Weights of a small GPT-style language model, trained from scratch on English Wikipedia: 4.74M parameters.
Each number is 128 + 32 x the weight over its row's rms, rounded and kept within 0 to 255. Layers, rows and columns count from 0. Numbers have three digits each. The size before them is the row's rms in percent of the matrix's.

# layer 12 MLP up, 640x128, rms 0.222, rows 618-639, columns 0-63
100:145220165173127133138108100126137082174129106158118101122106151130173124167143209108145092159134133098101144093139128178088083105148173109183140155163117107126134070065129121159097197148104152
101:075103135083039090114153140144082154154172154105151118136146120130166172123184155135094137125110130178087148115139152143181114128171077122145205165173124139188103123146167129183124102144118121
104:090090170196156093172141119164114111155119083156129088106136148179187172109075158097169113148194131134136190145066156108147169133121130103173109185108134221124174142160154130135107125108157100
113:059147159140140100117067114118135080085154131091213099148126137181150155089159091173087189130111122096103127148130083180150090131148170158126128037131145119152134071115070080156129247191102140
094:104158109113140117100117105167150129124181143140130117081097112131119178142096231153135082123150112128189168152078144134119131133152136123166160064133193164146124164137109134119097156134136108
103:163137111100154162119113125173143203111135133144201113117145123133122075120152153106124161119133163128186090135230113112118064080119129075109161117081161089176094051115118105117135109145128141
101:104089100131119127135140123097136083133115161178092112174106137174134148150122090138211118102111146110169124150131121150113166102105116101148148126092148177159180120090094175161147108165149144
095:160123057148133116166089098193083161158135130114144117155136140140104149166066108114116085127155132131106147090137115099106067142105163137186050099102129088081095163162149112147093112173095161
098:146132143151148104144139115131168067104121103178153170135178173115063123079109119119144054105163150138102058135136071136115128116094137171120059126147156100148120111102110127075154152123047159
102:088099146128096158163125177111128131137140089066149118178116103113091214126126091156068118046106152123136116084070068111121185129105125102110128075154121120143118114096064122151137144140124143
093:122126110148137100162123162170145153102129132116126108126129164218120109161126170167171134150140161128178219149151131188138116077141147115121088096117136114177149052130138081197148182070190105
102:119097132176120186120144151113188117160093134153116168134123123144071117130139190120189137157101163134113141178125171153118118107103217169133075074115133163103065159149165123113135105117127127
111:130152146197107168145150176132194141119119110110168171126137116137128147112132136140095132146093110139044103144146114139129172142160082156119193169156109130122110089156135160152108211126148130
101:144156161102078102099113114118178075133075103131164129110117124121116110168175115118112089189125126184149087147168126091156110139126151144173150173094087145115114096102180150130173114142075085
099:126106089135116126135079142083115125127103145168124155108136080153151126160160120095109171125105130108161161119217081107149099145138169156212113065085129142124141175138161143089141104113081140
100:145182144157116139095116151179166134087166196129134188108107185145083095105121080175105168120145123176067149150141110173079137161166047118062152118139138143154145177130100182089149149141114158
107:137084139134124158178151063138095121130165117128117168131119110134147110157072182188072129104201141185125146141135133119112062123097128132126138104199000100200177154182186138128099118143088096
108:098127134211081088114092125101144113133105075113131138203125129166127117152142125150082109152171138138088124102169091092135101128158086122148140173140149106158083088074165146149172168209105064
098:152181084106121105113153092113105146148098109145157162115164145137129059121170063152127132140116097121102143144124088123139084137096116123091135158120106098187160177141099231194173098126131119
103:122123113135133119090132159126117177143135140071207099132174110102103146111118082172060169153127134104136126148107128152143150100111133145084088122078154135196116149181144151112119145081230117
104:063111114148103140079124215129130103115165135106174173134109112096123133128151114121098107109151091122116118103118102114146042157164134086149149072127156033129173099090127112156200149170113194
095:086144108113109097133143147081134170182116100112143117116160180109086166146215139092162154152140094094113144070115117120129149134089083082081073100144150118081094089127134189143188185197173119
# layer 12 MLP down (transposed), 640x128, rms 0.18, rows 618-639, columns 0-63
099:105155095197155084187089156127119038181078138085142157126121108128133140103157114117105109191094160109118094118158119105167124127117108110125104126128155117103132112194115146101099085090123058
102:127137165204097095169150120121115107142127124107082073103074136122172149148149096109162136189090092123079155211165152157101147120119082180090176145084113053132165126145099089094102108107161168
103:158105169122075113125095199063107117100159144143106102114106179150087151162181079106084092138117094152140092066101158181117169113098154143123077137075029118119115113133090143135080158103121129
104:105052125151118080131079199085114127096143150133169135114113106168125163134136162122192142116108089155151071152105097135131128120151118123125141138179140074121126075163132123137105119036081131
100:150137166115118159133136083132117114131139139159078148161161129112136102106149111119136165104070158121035110104106105074130153168148144090103111162088132154123225138111170109137116198079122147
100:131134136123141132058130076066148096137121190147096102123113111129167118110138128112150127142125157156188113126135103128154136145127156127154145138151063139129182094088145149124062093113114205
103:130165119097132067120131144173067131095073140178175099128116115141110143095149174135101125153107106112108123120119092210102153135094136070177079090166110098070084108141197098113142127124064223
097:141171172158085167175111100098110117125162172092127173152116104089192168116147146109100145132085155084147152123154160146117203095094153174043186116117069157141105101125097111118097119141160150
099:102115047140126148128075170121147188139122141058150129113093154127099152114157087185156139115055120145133141162123128149120090196109120115138122116130044189159097104107140162117139151130186096
107:108103132125155125105158082147171039118154140160120036141132166149126151140093144081152102198135165082121167139158095163108107126120116172116202161121149149125089148127127149156091155117135169
101:112139134111127122179144088090096202114106056124168116168190130131173161097103150108124122111125141093159139222108096126101102129089163124107153142190131112095102122148072129076129094179139124
093:219172129121114120164125083137079111091165143127131113110137157168169125068084069108100092099126143102132130144083102151084159150181160157172075163136138139134095155170221137181114159184182097
103:120088165108129105145088143102166099093158109152117057103177140089111145127134114170109122147146099097129143142129143171118066073118218107100138110134101080135140127178146100081174120163071126
103:190155092153186126177126105077166146148168122149163144089073086178142103116146134171176147130144068109087189116123145152118124134127155124109177152132120151156107105100093178152071186098138121
102:109126097108110114126217130172067144073173113176102108131145168194137184129126133122119173118178155116160147129118121111146178073134126113178069113128199104099096102151118107081117092178123126
105:100088091114175107099116118118115148129155118182108168148143099142178170170132146128113119130138176122207090164186154085152090103111094125102136134092122088150095020143110122088082072143173114
107:081159129156143138136166161203130075145086167070136124188094083158116114111139104157117110113120227117130142103111144102125133175158138125152069123191125104135150161118107084097154130162083111
104:165149120106165118122111157120089170122159156092167158143154067142165091174058078143112138128206115119135161116106108152123154121128082143134127106183171131130105079139176097133150128094167153
101:127105080155090136132112169154143070136134189116095144135151114142087132168100176157141120119135143169150136129094180131101046074171095091137148140149205122114170049071162054143085092125132111
099:117135106064165111150124117086140095100150100128082115108129105055131107124157171115128157110150144225091123169130114051097119119125120145074106176105074112116030164122155127132155151145119151
114:119114179158114097097068152171073110150106158096091155109113162150117098125116135192112166114169126182148120141137135115082138101169089144113129115129145105120133125162119160110113163121148080
093:168099149181147153122135115112156139099118136107104140159096127091108156118110123108101112142104089145135163113098153155112086141108122127140143067169144121097156081091171073159113183039079095
# layer 12 MLP gate, 640x128, rms 0.218, rows 619-639, columns 0-63
100:165123205153098097103129065147111112130152168129151082147081150146221127129129164147095128138178102119102113153137094187162136055116109150116118165108128153151119125108158114124154186148071116
105:129088112099138082179142122093151181107130125107073123211076105121161125121153095092104114130043108103152125102169110134164144088052142117092091112117116131132174121152085138121098112128134125
111:108069138101105123111121099140130152143117182132152127123126214116175106161160171202110190072112153123126176075111084139128120158160174114109122112096114093082074184182154204092168158131124121
100:158183134097092141149110050172117151038068153122120099160121162086128118159082137169158157153092131092107133121151139088144137153146118126088128061102106113112174111138147083149146164159068162
098:089138149141129040116144125108116120097139168136132128141168145191103127172076127119092126117141142103109140019113171076091109126145150138107199176125164101204107131154114117171191125106140140
100:086120176119095130097159147136101115154124095135162118125074204106133132115130146152088131082068113130095168112099116083156146106101134131167133131122085066108168099097119124119162116120082153
102:133084075111179130106119098184120151123103167149116131122166097131145053174137157122146116120161165089132128113153130112201123152117185148198079044141108101123122096184056152116097112106131133
096:090106096160175093089083199164098147111077128174168074100120130129127153128129123161137149128136193105084125169201108134092117129160137099152098152115053115145132178130120118132143124134127110
108:139131065195191104164156080164197116124074148128139075148169139151064067100106121162073143113127115138111131134163152133119114187166133133145137098110097125114126140148160113110128096116196157
087:117094117141115131142096146172176131128130167091130128105133153200103105170139172154193117169131129116158169128129151156195107081161140108140077091105103120189128095067123079141153159074151111
096:065163120133101157107113164108147175066062137136146104097146160166072105130156226153138126104110139095144123150125127156193122099136137047098087182146169153163132126147088147110137101148150139
100:131136096145121138144142088178140110092132167081117088089168140169119084122117139109132091158112165107179089132143186188111128156130102153151125144107122203121126115124195138169079117104156133
091:099185105111152167085140155158079158104117150125129131064123151107145094085134195110153151146110136128131148079128134066166130144095113139136090103073065109156099166118090145099138191122189073
101:102144182139144111077095105134099127098124130110095166223118101102130083113162171129175118179155065073141129171081115114108117140116136109109150124178145064130125108146098130093148149127217135
104:153133085147196102088129128139178136136128154224145133129127135143091191118110155135100138125145137163177110156127139147133101107155115155122086110150160143116164077121169122171096138111160102
111:080072105168147130110122139103174189127157122095177134096105134082138097133186137057087150082106108046119137123126181099158124087109132114092101097129182147121060106100127115066095122093147133
104:150099206134142147147087111110135109110103116163122112119137148078126208140096159181113108100099108128087119173094117072162112137140143131125064131090101117114115130071054165088136087094123119
101:141139125107130097111148158029120095146136118163101157125225141101049152060103164090129140139108094121107196114202081153083169170130115198138102125154118091131169139151129117120155115143110178
103:157099169092022160062086134056127133156123095118128156149116131096082156170154191112117085119088159068069128102155095117135138125121141101155142114033143184145155135154150146159105139147144149
104:118114152158143101111128106092155170152109128098119120131148116216088119141137156138155142081123181090067184117193114155151144131158103179145110124161114132152077178111150147132082104127151114
097:130195070158168111138172113131168150116136159169066143093131123126106070149146117088117109139084135115077106081127110119154069136066114096156132116168131144143067099081117139145149134214197125